{
  "n_layer": 23,
  "d_model": 256,
  "n_head": 8,
  "n_kv_head": 4,
  "head_dim": 32,
  "d_mlp": 640,
  "vocab_size": 12812,
  "activation": "swiglu",
  "norm": "rmsnorm",
  "norm_place": "pre",
  "norm_eps": 1e-05,
  "positions": "rope",
  "rope_base": 1000000.0,
  "rope_fraction": 0.5,
  "qk_norm": true,
  "attn_scale": 0.177,
  "bias": "none",
  "tie_embeddings": false,
  "parallel_block": false,
  "extras": ["capped logits"],
  "init": "normal",
  "init_std_qkv": 0.0312,
  "init_std_o": 0.00459,
  "init_std_up": 0.0312,
  "init_std_down": 0.00459,
  "optimizer": "adamw",
  "lr": 0.00284,
  "beta1": 0.9,
  "beta2": 0.98,
  "weight_decay": 0.18,
  "lr_head": 0.00839,
  "grad_clip": 1.0,
  "warmup_steps": 238,
  "schedule": "cos",
  "final_lr_fraction": 0.1,
  "batch_tokens": 131072,
  "seq_len": 256,
  "doc_mask": true,
  "train_tokens": 548300000,
  "steps": 4184,
  "dataset": "wikipedia_en"
}
Each number is 200 + 20 x the weight over its row's rms, rounded and kept within 0 to 999. Layers, rows and columns count from 0. The size before them is the row's rms in percent of the matrix's.

# up: layer 18 MLP up, 640x256, rms 0.0827, rows 262-296, columns 192-255
# down: layer 18 MLP down (transposed), 640x256, rms 0.0792, rows 262-296, columns 192-255
# gate: layer 18 MLP gate, 640x256, rms 0.0798, rows 263-297, columns 192-255
up262,101,183,179,175,197,190,213,206,159,236,218,194,210,195,173,191,203,182,170,176,194,189,191,205,180,202,172,199,180,201,179,202,187,215,227,209,198,176,176,194,219,200,211,217,216,219,171,201,230,201,177,245,200,215,227,238,221,185,224,206,189,198,184,195,209
down262,106,202,198,215,201,208,161,210,190,192,207,188,190,152,225,230,176,201,246,209,218,203,186,190,220,220,166,199,230,218,212,190,172,202,203,182,181,190,177,184,185,201,219,185,219,190,211,197,222,198,192,189,210,222,213,173,183,232,192,169,196,232,182,206,195
gate263,106,211,226,167,224,228,219,243,198,204,194,215,189,206,213,199,225,214,179,214,182,199,212,208,221,175,198,205,217,226,232,203,212,224,185,248,249,193,209,213,206,220,207,189,206,219,221,193,201,208,183,162,191,165,200,158,197,183,215,208,178,180,165,250,202
up263,112,208,200,200,180,230,184,256,221,152,227,217,170,215,213,157,211,231,172,193,201,208,210,198,213,205,215,245,214,162,190,235,199,181,206,206,229,230,207,211,208,178,205,123,183,223,205,212,193,260,196,195,181,206,206,206,203,194,207,212,191,192,184,181,183
down263,110,191,179,181,207,218,204,210,194,181,187,199,198,230,193,176,180,252,181,166,194,247,202,213,226,200,192,238,205,167,197,182,186,203,229,200,171,205,195,207,213,212,185,188,193,221,207,202,220,203,191,191,217,195,217,225,197,219,179,182,172,194,178,212,220
gate264,102,225,196,221,226,203,252,169,266,172,233,221,220,180,190,185,204,203,199,197,208,186,186,189,168,217,206,180,231,220,186,166,248,176,197,233,235,225,239,176,198,203,199,235,184,208,204,206,202,212,219,211,211,172,213,212,212,201,159,199,202,185,203,209,209
up264,099,196,214,223,216,185,199,192,196,235,185,238,183,222,211,218,231,175,211,191,190,214,194,212,229,202,215,198,166,198,185,173,209,191,185,187,241,237,190,219,223,184,182,176,170,180,170,202,147,224,176,175,162,212,192,196,205,214,218,187,176,200,201,188,179
down264,105,199,225,160,199,183,172,224,232,185,195,197,191,210,194,201,169,203,209,201,207,179,226,186,208,203,219,204,180,163,210,208,208,174,168,218,190,246,216,191,192,173,210,221,171,208,223,183,186,194,191,223,213,195,184,212,198,218,182,197,211,171,243,178,210
gate265,100,202,234,198,189,210,207,181,166,163,179,184,225,203,194,157,181,200,209,176,233,179,188,173,206,232,207,235,237,179,209,224,230,211,190,222,165,243,203,197,214,214,190,240,176,209,180,149,248,215,219,194,205,183,238,171,203,205,160,208,223,238,216,197,211
up265,109,164,216,172,227,224,219,188,165,201,238,211,219,230,199,165,176,191,186,214,196,160,203,201,189,184,194,207,195,212,222,216,200,214,219,189,207,211,220,219,184,182,203,232,164,202,222,187,185,209,207,187,186,231,188,213,185,213,213,235,173,227,205,199,232
down265,105,221,196,199,198,208,214,179,148,208,211,207,195,230,209,192,188,169,241,189,202,207,198,166,210,174,192,196,194,212,205,197,209,208,214,199,236,201,263,186,206,207,183,213,196,206,212,200,192,205,206,212,180,199,198,242,187,209,202,201,172,196,141,211,225
gate266,105,165,202,208,162,198,201,227,251,186,194,204,226,207,191,200,201,206,226,228,178,165,180,227,213,168,184,201,178,215,207,183,192,228,207,231,212,206,184,185,200,188,172,221,204,179,205,221,243,156,201,228,187,205,197,186,204,211,195,194,222,213,185,207,214
up266,105,220,236,168,170,236,208,209,241,183,181,217,193,238,207,209,228,204,170,202,179,197,192,227,181,214,224,165,186,232,195,197,179,196,239,191,221,180,194,166,182,226,216,167,195,173,206,197,220,230,178,211,185,177,196,210,202,171,189,193,209,197,178,184,225
down266,108,215,213,187,224,215,182,168,195,209,181,180,232,217,174,223,206,190,197,186,196,199,207,189,220,227,208,189,195,197,186,196,181,209,182,243,218,203,184,210,157,206,191,206,194,203,207,175,213,224,224,246,220,183,224,206,208,136,213,210,195,160,173,202,164
gate267,103,201,200,193,204,208,179,225,207,196,148,232,192,175,212,205,217,190,204,226,176,193,194,193,184,220,170,224,196,192,192,180,202,224,223,214,189,215,191,192,201,226,174,206,181,218,178,206,181,194,209,191,204,165,195,160,220,199,193,220,208,174,197,193,223
up267,097,176,215,183,215,206,193,173,195,204,166,177,194,212,212,226,182,190,170,208,189,219,219,188,211,211,203,225,198,191,191,226,181,233,213,197,177,212,219,185,180,198,183,219,217,226,177,170,212,174,206,178,189,187,168,203,159,200,210,222,257,195,174,194,217
down267,100,192,213,182,198,251,205,228,215,157,228,197,194,215,205,172,180,200,209,189,225,212,190,180,226,226,201,197,170,208,231,188,229,210,169,215,222,182,238,218,212,174,248,201,217,202,210,228,163,194,213,196,215,209,206,179,192,175,173,180,170,240,193,160,174
gate268,106,211,187,194,229,215,207,199,188,170,192,214,206,177,199,197,199,215,247,235,202,196,206,236,216,160,177,205,192,192,209,211,219,187,199,205,219,200,226,181,214,220,208,200,193,178,207,164,246,195,200,188,210,191,204,165,177,205,186,241,208,201,203,264,219
up268,110,180,190,226,186,170,190,214,203,189,196,196,186,189,205,202,158,185,226,223,199,196,176,227,194,196,212,222,213,253,210,202,216,183,177,209,208,179,210,183,196,207,194,204,203,256,195,199,203,236,202,194,185,202,205,209,227,203,162,215,185,196,226,191,223
down268,109,214,191,154,209,206,190,210,207,194,214,192,204,187,181,215,168,224,186,223,201,177,201,215,238,187,232,207,192,190,189,190,208,211,219,177,189,187,177,215,198,205,210,193,204,189,180,161,220,184,187,208,227,231,188,182,200,189,234,203,175,201,191,233,229
gate269,099,187,213,217,165,220,217,231,256,172,191,210,205,194,217,201,190,234,205,183,170,197,197,190,227,169,207,195,167,220,241,190,177,192,207,214,225,215,216,199,207,209,184,218,212,213,204,202,229,188,197,185,181,209,229,193,195,213,228,180,189,195,184,214,188
up269,103,198,200,160,200,211,172,194,187,191,196,194,179,177,200,188,191,189,230,181,192,206,174,193,203,201,188,186,193,176,200,216,187,223,198,203,195,194,234,174,224,188,248,195,212,197,200,218,191,204,220,153,247,154,218,171,187,228,182,208,229,227,162,197,206
down269,098,231,220,195,188,182,210,156,223,168,202,172,206,189,215,194,214,225,190,209,207,191,235,218,209,183,189,231,166,182,206,196,198,199,202,204,184,189,210,164,218,212,193,176,187,200,199,191,218,207,171,212,198,218,207,211,188,185,213,182,197,212,175,169,206
gate270,101,195,203,207,225,194,199,183,247,202,208,206,186,216,184,232,202,262,240,203,191,209,216,205,160,167,165,192,185,216,217,219,243,220,203,203,173,196,230,208,192,186,182,182,178,208,218,167,193,224,207,197,224,196,226,189,157,209,226,184,211,198,243,210,221
up270,100,194,189,221,177,229,234,188,208,181,213,236,172,198,201,190,208,195,173,177,206,203,205,199,231,189,205,204,215,195,216,203,192,209,222,214,233,226,202,187,165,191,186,197,182,178,180,213,155,213,195,154,190,218,206,177,177,182,197,205,179,192,199,193,202
down270,102,224,204,178,216,188,201,209,233,220,182,199,187,187,212,219,195,196,146,225,201,184,213,176,183,199,203,195,190,222,179,203,209,209,204,198,197,221,213,197,211,204,191,204,211,199,160,231,180,204,169,186,217,218,231,173,222,169,185,212,176,183,209,187,214
gate271,107,186,173,192,190,183,239,199,175,208,178,226,219,182,211,206,230,182,224,184,184,194,232,222,216,204,189,188,193,185,195,194,193,156,198,164,212,175,193,202,176,201,191,178,212,207,204,222,192,178,188,181,193,170,188,224,215,209,211,195,183,201,172,169,179
up271,105,200,219,186,164,173,197,211,171,214,195,244,177,214,211,200,197,160,218,200,163,199,203,217,180,194,213,221,184,185,240,171,154,175,190,201,186,154,215,197,181,154,160,202,185,208,195,179,188,211,168,222,211,177,192,188,233,166,210,185,191,175,218,195,179
down271,097,190,227,224,247,226,188,192,230,200,219,178,178,201,165,163,188,222,176,195,233,217,177,189,211,215,200,204,202,214,174,209,225,235,217,205,188,231,184,171,204,212,211,195,214,173,187,215,203,190,209,200,187,222,217,200,188,222,188,221,211,217,210,230,213
gate272,100,187,197,189,210,209,212,213,178,189,204,230,202,176,203,199,197,205,224,243,197,221,219,219,243,185,196,210,207,195,179,235,182,199,183,183,190,206,242,177,183,198,194,212,181,188,208,180,243,209,188,183,239,228,179,169,202,179,172,206,208,227,174,226,223
up272,108,216,190,195,219,221,202,220,211,228,190,213,183,220,212,231,229,219,188,200,169,216,224,237,206,188,194,181,224,230,171,231,159,216,196,217,204,210,220,205,181,167,198,188,177,188,205,227,215,170,203,200,193,227,188,213,213,178,180,167,198,196,220,184,184
down272,104,184,200,190,198,192,169,211,199,194,193,206,215,213,149,205,208,216,191,226,186,198,200,203,208,210,216,180,191,196,228,175,200,196,197,244,208,204,210,164,167,183,192,185,189,222,184,224,186,203,237,182,185,194,171,214,187,183,204,171,220,157,177,217,168
gate273,094,190,190,198,190,204,193,187,212,210,191,193,208,219,193,175,177,179,230,217,208,176,202,222,189,174,177,188,172,212,194,199,228,204,161,207,182,235,222,219,202,194,192,184,169,192,200,222,169,167,184,186,193,207,174,191,168,200,164,226,233,229,173,194,201
up273,101,203,211,225,196,233,215,158,214,198,205,235,195,204,210,194,203,197,180,199,207,214,161,169,201,194,214,231,244,216,187,227,171,170,180,173,222,185,172,183,208,207,182,188,201,204,208,195,222,201,216,188,204,171,235,193,201,194,212,175,187,192,194,207,188
down273,102,216,214,209,182,183,205,174,207,176,197,219,194,167,189,213,207,209,214,159,195,180,222,211,232,165,210,192,187,184,243,185,198,206,218,182,196,216,227,173,185,162,207,210,226,221,203,194,169,209,180,186,196,204,176,202,178,212,215,189,173,188,209,200,215
gate274,102,189,182,186,220,198,203,201,187,198,188,205,211,214,179,178,175,216,234,193,230,170,213,254,191,167,210,173,198,196,225,225,201,187,188,208,191,201,218,187,199,223,226,220,185,191,215,222,183,179,205,207,211,211,166,206,164,192,207,228,208,178,187,218,149
up274,099,221,178,217,197,203,202,222,206,214,201,172,182,182,240,197,191,243,179,206,197,204,186,190,186,210,194,189,181,231,211,210,175,197,222,243,221,191,202,214,182,208,189,222,193,183,193,202,194,231,205,201,234,179,228,182,239,199,246,197,172,205,210,192,218
down274,097,201,180,202,207,233,205,212,218,186,195,199,197,199,201,200,228,192,191,201,223,209,254,196,177,203,216,236,189,169,190,179,189,203,159,202,182,194,188,170,191,188,178,197,199,195,181,235,212,196,220,222,210,152,192,188,231,215,169,197,215,216,190,188,197
gate275,092,168,194,165,200,204,189,191,225,196,152,197,181,162,184,191,186,219,200,192,210,196,201,178,246,171,184,208,229,223,243,186,198,193,209,208,202,197,184,207,225,209,208,215,204,176,221,211,184,157,203,215,215,180,196,187,207,205,186,209,246,205,216,178,201
up275,092,174,174,216,210,186,209,186,192,210,170,191,186,219,218,220,171,182,192,158,177,221,217,193,239,189,216,175,228,221,184,175,238,185,209,223,191,217,154,243,205,225,224,190,190,162,179,241,224,210,178,181,182,190,174,194,195,223,182,200,236,218,201,186,224
down275,092,234,186,237,215,209,205,200,222,180,224,208,206,229,235,200,217,208,181,167,163,207,197,180,177,220,218,181,218,210,187,196,207,167,191,198,189,203,205,193,210,162,178,187,210,177,205,183,194,194,201,202,165,181,193,189,214,179,177,198,214,219,177,224,220
gate276,098,200,203,209,199,213,200,186,216,197,187,203,203,206,185,204,198,191,228,229,165,231,173,216,179,188,202,198,198,219,197,189,209,230,182,186,224,208,206,219,221,153,174,224,162,165,194,217,178,211,230,196,220,176,175,190,196,223,248,237,224,188,199,224,188
up276,094,201,220,201,157,185,159,202,206,191,208,199,246,207,212,204,190,180,174,218,201,197,225,177,219,218,182,203,214,189,181,197,215,225,213,191,219,183,214,190,208,186,220,224,231,171,188,197,142,204,208,173,193,204,209,186,197,178,205,193,211,182,208,212,216
down276,098,201,204,157,247,199,218,181,178,224,209,218,202,202,207,173,194,173,202,167,193,179,219,190,208,176,211,185,268,226,201,182,223,207,186,234,200,232,194,209,191,202,201,206,181,171,212,209,202,174,178,214,181,222,204,228,209,213,228,203,173,193,194,186,218
gate277,094,157,236,182,212,230,230,186,217,162,181,199,195,165,190,205,175,220,184,179,203,192,191,225,205,182,172,221,158,205,206,177,177,187,210,195,221,204,204,181,193,207,166,209,165,195,197,186,220,215,231,213,204,199,174,172,192,178,226,213,202,181,191,218,184
up277,121,191,203,197,225,230,179,230,193,192,207,192,199,206,204,207,225,193,215,202,177,194,206,189,181,184,209,186,187,218,218,159,189,194,224,190,200,193,178,191,193,185,182,202,199,199,212,210,190,218,175,225,189,184,171,162,249,201,258,217,196,193,166,202,175
down277,099,202,184,204,228,181,187,175,178,192,205,175,176,200,205,231,179,211,191,215,180,202,212,173,198,223,204,180,208,185,174,196,226,232,174,198,194,205,212,179,189,186,217,177,186,198,186,200,191,207,176,240,197,206,180,197,235,204,241,201,210,171,187,222,242
gate278,098,208,198,212,204,231,195,210,214,193,200,200,208,198,193,211,192,166,226,224,202,184,198,209,185,235,192,219,189,178,200,229,199,223,195,198,174,205,196,174,208,198,205,176,213,187,206,206,224,189,217,189,190,191,187,207,210,240,203,184,231,162,210,231,245
up278,096,195,189,203,215,186,181,223,164,203,220,213,208,172,195,217,206,203,174,175,230,191,230,222,214,207,229,183,183,177,182,185,194,232,162,203,214,219,217,214,191,215,210,185,215,180,203,228,184,236,209,199,216,217,172,192,196,205,202,236,192,178,191,225,203
down278,099,213,209,186,166,196,190,230,181,177,186,229,230,217,211,185,204,155,206,195,190,219,205,236,221,196,240,210,194,196,198,177,224,203,214,190,195,208,179,190,257,180,171,188,190,243,180,180,194,213,172,196,163,173,181,214,184,213,198,189,243,206,224,203,193
gate279,105,188,216,184,192,246,178,218,188,199,188,196,180,211,222,188,152,186,215,183,195,181,165,199,225,208,197,184,199,211,225,196,206,195,160,178,199,157,216,158,217,199,203,170,189,182,190,198,188,197,163,166,205,162,210,205,225,200,169,223,240,212,161,191,194
up279,103,231,221,191,185,195,187,182,213,222,176,204,218,175,182,218,181,175,221,182,199,167,179,200,184,232,221,199,199,212,205,182,214,201,188,229,181,223,189,221,216,204,215,186,188,197,211,190,177,213,157,219,216,192,190,199,199,215,191,185,202,203,183,192,213
down279,108,225,222,174,233,184,210,208,203,179,219,161,196,191,217,198,181,207,214,200,178,209,214,231,198,143,203,183,203,225,197,229,191,218,184,205,219,185,177,205,200,186,204,202,179,232,200,164,179,203,230,214,245,191,192,208,202,179,193,228,201,199,197,207,226
gate280,098,211,221,174,201,175,185,211,193,222,194,224,169,203,190,180,206,155,204,194,214,201,234,181,187,202,175,227,219,217,183,192,196,233,188,203,165,179,235,202,203,248,205,183,150,208,227,145,195,210,232,194,227,205,220,180,217,173,186,184,203,175,214,220,174
up280,096,181,201,174,195,191,188,236,206,243,185,182,229,210,218,201,200,180,237,155,224,184,189,198,181,206,231,200,219,206,192,163,214,195,192,207,196,199,192,196,201,235,204,232,202,209,243,172,201,234,237,210,218,235,211,221,221,185,192,175,194,224,184,244,206
down280,098,222,178,181,209,218,202,218,194,204,211,192,213,207,196,222,192,212,190,186,177,167,189,216,202,218,169,168,198,164,196,192,178,199,218,195,194,206,187,203,161,206,211,220,232,205,195,201,214,188,189,237,195,192,171,231,178,173,204,203,183,228,185,219,184
gate281,107,199,172,182,183,190,196,217,199,194,197,201,224,228,225,185,171,182,202,237,198,193,172,183,167,199,197,200,190,223,188,204,223,192,210,226,220,225,214,226,223,201,228,212,171,217,208,187,202,157,216,216,193,152,193,181,220,164,195,224,158,224,217,188,200
up281,105,190,219,176,192,214,193,204,199,173,207,200,188,238,220,134,197,202,205,187,214,201,226,180,205,211,199,192,220,206,192,212,169,211,214,212,211,225,178,215,208,193,197,161,190,204,192,172,228,201,219,169,182,228,170,200,221,185,191,205,236,163,196,210,193
down281,109,211,179,181,198,207,184,230,207,215,244,177,196,218,175,193,175,220,216,222,247,207,217,195,197,182,229,180,209,214,179,184,200,237,196,192,185,166,205,177,183,195,222,186,209,180,179,139,179,196,181,185,212,226,228,210,188,203,210,159,202,224,206,214,218
gate282,102,203,222,201,212,165,177,218,201,209,156,200,193,147,207,196,188,216,235,227,184,164,188,197,220,193,186,245,209,232,160,214,182,211,181,160,173,166,225,191,168,193,174,206,193,206,188,209,245,196,204,206,197,214,217,203,205,222,235,197,194,193,223,220,199
up282,099,223,203,199,182,145,226,176,206,207,204,180,228,216,243,210,209,193,175,184,233,186,224,198,254,218,229,158,174,196,189,192,229,201,181,228,221,194,218,191,204,219,195,187,203,183,217,184,206,188,231,215,175,210,189,208,216,184,185,145,190,227,171,203,175
down282,102,219,233,237,218,171,168,199,225,207,216,211,175,183,184,200,202,220,223,197,156,201,212,204,219,190,188,194,207,219,194,197,215,197,191,203,157,183,224,222,199,175,180,186,209,228,200,214,207,216,196,233,205,209,226,178,199,200,231,193,192,193,211,163,200
gate283,107,236,212,204,237,192,200,213,219,193,204,194,217,212,182,192,182,197,175,182,216,178,190,228,181,213,203,209,204,203,204,175,208,233,199,197,252,222,197,210,214,218,216,221,199,213,194,174,180,209,198,207,213,154,165,178,199,173,203,199,211,225,233,204,194
up283,106,202,199,188,197,193,203,216,193,175,204,206,200,234,202,153,217,193,209,218,191,174,220,181,205,184,186,207,155,178,200,201,181,213,166,179,209,181,194,206,168,203,180,224,211,191,187,179,192,194,224,221,218,226,216,204,203,174,195,219,211,196,186,263,170
down283,106,189,234,187,200,206,204,211,196,203,179,226,223,219,172,188,199,215,203,199,232,206,222,225,186,184,200,219,204,218,208,224,193,242,202,183,199,231,174,184,195,188,232,204,196,196,220,205,227,191,226,189,182,180,216,215,186,206,218,205,188,195,227,212,188
gate284,100,149,200,180,190,236,215,190,176,211,219,213,224,220,186,211,194,199,200,195,220,209,205,196,195,195,197,198,173,186,227,195,237,200,171,212,201,190,213,185,198,225,225,193,211,201,213,183,199,211,205,201,202,194,199,197,204,205,181,211,170,217,216,243,210
up284,097,190,205,185,223,199,248,171,203,199,209,215,197,217,207,192,196,213,246,225,200,191,193,218,156,223,167,230,176,219,208,213,186,206,203,213,217,230,245,174,238,207,201,213,214,188,184,185,178,240,213,224,225,185,189,196,176,193,216,239,225,182,193,189,209
down284,085,218,204,196,197,179,194,203,220,202,212,197,173,197,181,228,199,210,192,195,190,209,206,199,223,194,220,201,193,204,206,210,165,227,176,183,199,220,195,212,180,199,196,216,186,186,170,200,198,207,194,226,217,212,192,210,169,160,200,182,169,195,202,211,198
gate285,101,200,197,230,203,237,210,259,184,200,224,214,218,166,201,199,201,172,234,198,207,163,206,198,204,211,196,215,187,196,181,255,188,214,185,212,189,217,191,195,190,203,236,166,149,212,201,180,228,216,191,222,195,222,185,197,200,233,237,202,279,199,166,231,212
up285,095,176,190,180,228,214,184,226,203,159,210,197,211,170,231,176,201,178,195,179,227,180,194,237,185,201,194,193,200,157,244,243,228,204,224,236,183,178,221,181,186,218,154,206,182,215,221,204,249,202,217,236,214,188,236,209,176,211,206,182,219,199,175,236,213
down285,099,209,220,232,215,227,194,222,221,197,188,176,183,198,203,216,197,212,243,214,200,239,192,188,227,185,186,223,191,227,177,184,181,163,193,215,226,203,207,202,207,199,236,171,172,206,201,180,175,183,186,178,242,212,189,168,214,191,190,176,165,164,193,203,188
gate286,094,203,221,155,209,183,221,199,224,182,243,186,230,229,190,219,180,218,187,201,176,191,191,185,189,158,194,196,195,177,206,190,215,235,230,183,185,202,235,193,180,184,222,177,224,174,198,212,212,212,212,159,206,227,186,178,197,190,202,221,226,175,215,218,201
up286,102,214,182,209,199,204,202,208,218,218,221,208,217,218,147,190,206,217,194,183,187,189,245,181,196,186,217,222,208,217,212,166,180,205,209,192,197,208,200,218,226,187,203,154,233,223,211,200,201,212,239,184,203,217,206,211,209,227,233,204,209,222,207,204,191
down286,102,185,174,225,189,203,208,172,195,199,217,220,167,204,209,186,192,222,197,175,247,213,223,191,236,202,225,208,218,178,209,184,218,223,159,219,238,182,172,244,195,216,197,182,166,204,177,181,144,221,207,197,160,208,218,196,233,233,201,199,212,216,199,228,192
gate287,107,182,151,219,184,230,199,207,185,184,205,213,183,199,212,213,199,203,180,225,208,195,219,211,206,194,193,207,187,206,184,207,176,153,192,178,232,225,251,201,184,187,179,237,177,240,201,197,218,196,225,181,200,198,192,191,202,188,184,204,191,173,193,209,202
up287,112,226,191,176,206,196,194,194,199,170,193,187,183,212,212,197,190,204,206,191,239,252,203,215,178,200,208,231,229,205,203,200,192,216,179,175,230,221,181,197,217,200,216,217,224,198,219,165,204,214,205,206,229,210,245,166,228,186,203,169,183,210,187,201,196
down287,109,197,226,176,173,202,197,213,188,197,199,189,190,206,208,226,170,252,235,212,221,189,173,173,221,194,189,221,201,190,166,185,172,206,177,179,205,229,213,169,202,185,198,228,174,194,183,207,206,209,240,196,203,196,190,229,191,180,233,236,203,204,156,202,176
gate288,104,183,233,159,204,208,222,220,206,188,204,213,224,227,195,197,210,243,199,196,214,201,177,200,193,181,189,178,210,161,212,210,225,186,225,211,208,224,195,176,185,220,199,185,168,228,206,214,233,192,192,189,202,181,242,191,198,207,191,173,203,202,213,218,226
up288,103,205,211,218,192,183,197,188,180,230,183,222,150,186,231,161,165,198,202,203,190,192,208,182,190,206,204,210,212,197,175,210,206,205,219,205,182,186,193,134,235,186,204,186,193,190,232,220,178,190,194,168,176,201,215,207,210,174,214,214,187,205,239,173,151
down288,107,193,195,192,167,201,175,194,196,200,223,172,186,202,174,245,213,176,203,213,195,186,219,212,214,198,185,231,205,194,212,214,218,215,220,203,197,198,207,182,225,186,219,210,202,204,196,185,178,190,208,213,226,161,216,196,208,210,199,228,185,203,196,190,176
gate289,090,173,158,204,224,179,187,227,208,194,198,168,203,201,213,238,171,231,208,203,211,225,217,162,207,180,219,200,207,207,195,204,210,209,202,216,186,217,197,213,207,186,211,191,158,197,201,207,207,219,212,204,207,189,188,184,198,203,194,207,206,200,190,188,231
up289,087,198,187,205,201,202,204,209,208,203,225,195,181,171,188,200,191,186,193,169,191,187,196,206,204,200,236,244,222,251,187,217,230,185,215,199,199,191,198,194,195,220,205,192,211,228,180,206,157,194,168,206,205,235,220,202,208,209,201,149,184,220,211,201,211
down289,092,223,233,215,203,209,190,188,227,228,167,244,211,187,231,187,271,184,201,206,228,156,198,204,184,217,164,158,172,171,199,213,184,206,196,183,211,194,224,189,188,184,174,230,210,218,216,219,214,210,202,213,206,176,199,170,225,203,169,218,222,162,227,188,187
gate290,109,178,196,200,204,215,195,217,216,213,219,212,210,217,184,195,181,236,177,214,222,140,200,192,221,180,182,198,182,219,179,223,199,231,201,207,217,218,217,203,190,195,180,213,157,162,189,186,196,205,239,188,247,200,238,201,202,213,210,208,201,195,176,210,189
up290,116,187,220,189,182,211,216,177,173,132,193,201,179,197,166,208,191,152,230,206,205,216,191,198,191,189,241,205,197,210,197,198,200,186,199,195,195,163,211,145,223,209,165,204,228,178,215,195,219,186,181,188,190,216,176,192,197,149,176,209,173,189,185,157,222
down290,110,173,228,208,191,211,199,207,196,219,194,206,163,185,203,186,173,193,180,175,235,209,187,184,200,172,199,198,191,180,204,188,181,206,218,202,202,228,197,180,214,206,160,198,204,209,185,195,193,191,211,190,253,198,232,214,200,189,194,209,194,198,197,200,213
gate291,097,217,207,199,178,196,216,170,187,223,192,201,203,192,178,183,197,211,182,210,211,179,210,186,172,220,166,191,200,186,201,219,198,229,205,210,175,174,213,190,182,218,185,189,223,172,192,181,206,185,217,240,222,165,171,209,244,208,202,218,200,166,199,207,220
up291,098,188,189,176,176,223,238,170,186,200,212,203,201,195,185,198,231,187,197,198,173,204,176,189,186,197,210,231,186,191,222,212,214,171,170,208,181,181,207,216,233,176,207,186,231,176,187,205,193,187,157,195,218,206,213,208,167,167,188,197,182,208,214,201,200
down291,095,221,190,207,182,238,194,203,180,206,231,227,174,200,194,192,161,196,206,209,170,249,180,194,207,192,248,195,204,191,201,210,208,212,199,204,184,152,163,200,194,222,186,243,200,216,185,210,206,197,224,178,220,216,182,202,201,202,182,203,216,191,205,197,196
gate292,097,182,194,207,176,206,205,163,225,188,197,164,196,225,231,173,222,194,212,213,167,215,216,167,246,197,185,221,172,197,189,184,222,161,170,206,183,221,233,212,161,178,174,210,200,185,204,216,194,202,218,161,187,199,202,178,205,223,212,191,213,205,216,208,207
up292,096,211,187,208,226,222,214,203,202,178,217,209,190,202,171,221,220,244,191,216,209,212,184,161,226,208,219,238,216,156,179,209,179,219,218,195,202,212,208,216,216,203,180,221,187,199,188,225,202,169,224,216,223,229,231,186,172,208,203,234,186,175,230,220,192
down292,098,198,189,244,203,177,201,223,195,207,222,197,204,221,247,192,208,177,220,233,200,186,206,205,181,204,192,201,184,182,220,187,243,235,186,240,211,192,169,176,194,205,189,184,190,243,197,194,225,253,190,173,231,180,201,176,223,207,164,185,210,173,213,190,199
gate293,090,216,189,189,180,222,186,195,193,180,215,169,183,214,174,198,195,241,178,199,178,170,211,214,209,163,205,228,193,208,242,180,200,232,221,190,193,202,203,179,190,171,200,205,206,190,237,176,171,165,198,212,207,210,175,195,199,176,219,213,190,184,184,184,174
up293,089,206,169,226,206,229,235,165,185,210,227,190,206,158,182,198,190,169,196,189,229,205,173,194,173,220,170,209,196,172,187,180,209,232,178,201,190,174,230,154,189,196,205,220,225,165,205,167,208,181,217,213,208,209,200,188,159,179,213,239,194,196,202,240,169
down293,092,198,192,194,235,178,207,202,226,195,230,185,221,238,213,187,228,203,186,228,168,208,173,206,228,189,206,180,207,216,221,177,196,211,205,188,207,177,180,208,188,183,188,197,218,175,213,196,193,157,222,208,232,167,213,221,163,190,199,216,192,207,189,189,190
gate294,103,189,230,216,189,199,240,232,229,229,190,203,182,207,202,215,151,210,189,185,205,180,186,176,227,185,194,220,228,139,228,230,206,196,225,185,200,210,215,199,210,216,192,165,206,186,195,212,189,204,188,199,191,214,215,207,205,207,216,213,193,203,238,196,232
up294,105,246,186,188,238,197,219,185,207,205,229,171,204,223,208,207,173,207,218,194,231,199,217,244,190,208,176,184,205,188,220,157,230,205,182,207,191,226,169,222,174,174,202,189,199,211,205,171,230,257,216,219,211,167,205,195,198,196,191,182,189,182,210,181,218
down294,102,200,206,216,202,208,206,243,195,167,193,190,190,221,176,196,206,163,174,195,173,202,217,201,196,185,205,209,224,203,237,210,240,191,200,218,245,212,219,185,243,197,200,188,181,215,212,226,203,215,191,185,175,176,214,220,183,209,196,194,186,157,222,177,223
gate295,108,190,216,191,169,203,225,214,202,139,199,186,203,216,238,167,192,180,221,189,186,159,195,216,196,194,224,215,202,187,173,193,158,205,212,197,191,210,222,193,226,204,202,223,205,144,219,217,211,183,206,197,172,185,195,205,224,186,207,212,229,198,182,207,228
up295,113,175,192,204,211,220,178,205,199,213,180,203,211,201,180,244,198,212,169,188,209,208,200,220,222,194,191,218,238,192,191,202,205,179,234,197,245,233,205,201,209,208,166,230,185,199,149,183,193,191,189,174,197,177,172,193,200,213,205,212,199,195,185,184,186
down295,113,175,206,234,192,149,217,200,212,164,183,197,173,197,211,190,191,210,176,198,176,215,215,224,193,201,206,177,220,189,213,201,185,224,204,187,205,255,199,213,194,185,169,206,228,216,179,185,245,197,165,165,162,220,218,220,195,185,207,196,223,187,191,218,221
gate296,090,202,243,235,201,197,218,172,219,171,209,242,201,185,193,192,229,184,230,240,165,185,201,208,179,176,184,192,217,188,236,177,184,223,178,203,200,201,230,180,182,196,181,199,206,206,207,169,205,200,186,228,221,191,203,212,211,242,225,215,200,207,235,195,202
up296,089,214,203,162,195,176,221,188,200,193,214,203,183,198,221,201,182,190,220,170,223,215,166,208,195,227,212,218,167,218,230,200,227,159,166,217,200,180,166,199,257,221,189,187,186,251,197,218,186,221,226,191,178,194,215,213,198,185,199,174,186,217,186,186,219
down296,091,200,196,199,204,224,207,206,196,219,198,224,186,204,190,194,192,215,207,218,192,206,188,201,224,199,159,184,189,179,203,217,204,232,228,188,220,179,223,196,220,208,178,220,206,190,224,177,166,196,207,187,215,181,193,210,195,223,220,196,183,175,229,202,215
gate297,096,191,208,205,199,197,193,222,184,207,218,222,226,196,198,205,180,186,204,198,200,193,208,199,214,203,198,246,199,181,186,211,236,222,161,171,214,217,194,193,167,235,207,181,200,179,170,202,203,191,172,161,185,190,216,212,195,208,187,197,174,208,232,207,232